Weights of a small GPT-style language model, trained from scratch on English Wikipedia.
Size: 10 layers, width 96, 3 heads of 32, MLP 320 SwiGLU, vocabulary 516, 1.42M parameters.
Architecture: RMSNorm before each block, rotary positions, no biases in attention or MLP.
Training: a variant of Adam for these matrices, 113M tokens.
Each number is 500 + 50 x the weight over its row's rms, rounded and kept within 0 to 999. Layers, rows and columns count from 0. Numbers have three digits each. The size before them is the row's rms in percent of the matrix's.

# layer 7 attention output (transposed), 96x96, rms 0.146, rows 51-63, columns 48-95
115:494421493441402590499503413570497490488490449449494532506489500614483547596499475522493463517554520539483387486549442433570514509520495509461497
135:545568529506478529502451435540541437504403356517434568557574538619500523571461481397480537496473580479519552555561472584540438468545462521538535
119:486510571573436513538581550498610491619429471389556513479535507577564520504509450425484448539486450480491459599431423559508549473513569509480567
113:523488522494526508458472498507580514508475473520424491547542422521555566515537500494544542458469580464551595445480546532515523512508524528597488
118:502529468539557428499469501524489475581508439454494405456488500517524538477528467510509514558447486529499398492487430236488494481566558524515457
116:491451482498530477508495525453482476579535546442537425513482460467582528452592572580558392521556373532468402501438454475497514500457551488501486
118:465537458468578409482605543605519477527443430579477492476504581650516441553546457466528477518409592562494496494577498543419546428422480539576459
118:584485508537553544490499457476480519514560561396595498525497391414512509538472536602430485466548435475509495435440486501539530550623575477486435
128:504460502536490532515462474543523557545387580447567466530548506419618544495475562529491526516521523513516539527529476537533502467631443513447503
110:547515451482587462469510514467477465421632462541573564473455479467470450510493430411435487456477593485550588440497526410403468512529524534567487
122:539541475446618433520496511573450568465505428528484460509508559540436439581514475534487415511447643463544521526533471598424532451526477525546451
128:460495503475480438502546608520589545576446482521500536486538542615498409541478445568529498520448554542390528519525502453494554482398510490506514
114:447452517495394528529511513466435472547528509403481434433508523524541549459544498420543457522618408488476456524383475441590569533482462475448568
# layer 7 attention value, 96x96, rms 0.148, rows 52-63, columns 48-95
137:486385567470538440576511425494469472490539407492491527523492485547463502464499539451529568521596518388641518626512560512502472527471445472568610
118:469523618446553486484470502516610495415517532376475543488535541562523469551578577491527611511513480466432568495440520503505496510543521536515545
117:481515529446655549470541551445439465570508465562461585457459496488478550440615489495432542576478511462643512500586540509426523565540479488510517
129:507453472652482548516426508587520520518521549500477549480510431574562474529533463510476467481498561446566458507488484470552546488603574561547540
125:527509484529546542447461559512560628427446576520459507452491484529548484557484406573558400594505511480437495436470364493477465420484533471499460
116:529465437457453556498536519425507422488599466557433541446454582497518436500569490440469517535583538510533434534465554496510487467511538560594535
123:520469598503558476515473523520500574548447549402493504578530488448528556577503506559415462501428452524491590511525491495533578570594480464496415
138:539481529428497471538469510483517556493485543523476482572544526499526323524444513487503518509447474510439559430497564500451489536574507512501494
122:460513493535470447529448481495480471582552508518533555537548483401591575519594511455430467431513578577586465550569592474474553518527471498446444
133:550437482543502564505534626447453468499566456531409431473472567464477495522465472465492451470476539457526441655495568508480526516547441549596549
127:545544509579387602492495524491528520461544523528437555388470552520531431513590587481503576453459450537484535519565579499527489521550510631506536
116:454576552536532490475547529650537562529429489430478463464520487565473493538505487547548493503582432477401551463476424494461464438450507494476549
# layer 7 attention query, 96x96, rms 0.0996, rows 64-79, columns 48-95
115:470583473513515442466557536502498570427524400594481612526431456495499516480470574511505535463531456351472515549493509489504501514494447492603490
104:549561494439474573563458496484493567467446414548484529444552522472540433446439475586541468533596492479479540515529503475369403503511520428529508
077:513583468462564438435533517548467494545448401533529470519507529592558574427523493467435575472506609507453420556542571489457467502467424442525497
091:467455474541475422448515497426513442483560577582527502583533562439444607487544481493532560487446526528534523459511553597493568468493540520387539
095:501507510673535438458566548470583438452448457538543435507497501465454543550441514537607559481413528450484477521417549530539496546454477406432511
088:472584524388527470512539506516515563486495505467489499501494595516405522427521529457563511521527385515513526450460478560521542421469549581475456
159:524473473446481502563527542480495442453527561593439493531573554475442563519561461467517449557420549546481539449464544620522599461548558501461470
105:439507513509521504524543486451453489553417496490519565441507448533568548458492521474465486495472522536500384563510551560474529564492500548459470
097:449591471548436442536522432625518542592512364474539529536495442537511533492528512490458476472553489498472529472501510513370519548496535555455459
098:563501550508464449420496456480632519410441514414509491481560480512442529485506478443486521480482541534482476560498510464569503518480503592444515
106:555465488535407473579600481531571470482466564463471596426549414514502471480454453543515523528475478470462501467535506519507419445573530458484520
099:458460530437461493469439475543445599475496574494417477517486543496513532458474459446523475516449621470461479481569517472451538451559476563574592
101:519566550644505538439585509523537481506407508530586432459509529521519468562477562474473581458487492496479472507436559557430572480482550510516554
101:585467556471485545527408458465349440559509475511514421499467544515440517499511452430499544503503479531611459517539490516492502563470493526385530
112:514542560564502489469459421574506564484464527511479469540465519402464435482508552533468474457472499514572480409634479465528479475491540400437453
099:548495445580397454398490442543628471491567542438546506526492504444457475529450491536496588502465468538497548485438496458532543528516450430422490
# layer 7 attention key, 96x96, rms 0.104, rows 64-79, columns 48-95
115:569440531486431516549413563458418468481500627458514375457554497520480490443468439483494444568491525471453491526522559477422533530474487496498544
108:519505559492675433480484559558498501524534520457488570506482575542542488486402544511478528487532443482421529499499433423531415556432435560478545
084:491500454587496556464465502562513606415475548496565570513490469555506520481425490520478436469542336422451529513523480493509528440453457551505464
094:523503454427455556557384518538509552494553505485514474539563471372546459591543464487466508491486449549532382414425442523554580487605499466509448
111:556552435455372586491437516496478509540485498513350434475572478464495500605501419503349502552514520539529496487433478547428520477611554465543426
069:479540571561530525594504453580491494492577480466568535506513457414601526620525455605562514493494488475476459406505515467484491466599549507515543
081:578472512498542527622468482572472492508642473450521517492544473486516487607555411551525520562500458545485496403510495573517547465577490476467475
126:534450433451488553553519509549464355476628548484403497508483497465490502601546447461546532580486481475475499493535539595488560426537540496463420
094:493478594489492510527465515478535422568615521527507541359503496520570588478525490475521510476532450415507409476486429538475528373547557490616573
096:360488482461482522473629452498484635525433484603588485496464516482590497483511460511459460486443415465494497518517522500462518466511465483567514
095:480474502525545481516471565560526494574531440560521529542528574510597491480509369537498472587490486450543496498425361541406500510450508494511505
089:427577524426468478448491388445491459438419476466566514431504493567408488524557548573541485488561485478553512452463530510518492512520524552530409
099:456548404444517570454478552543499453560464433491483539465491417499539504500537462506409563574525514397365493519549535444472441504506476445515499
096:482576542504563457551420575510486433438628571433511533606549512356543456492472519507536523480544558458465459474520476444514508537568477457519386
103:433542485475387476509461473360507425458389405552545517505590480511560551475520523495524516497510444494412450553423540579430591551543497544558584
090:541559508523480462450490533444526556463401491579494446478497541535475488354491471407505406484477515549499501540407480452428479519559484511577525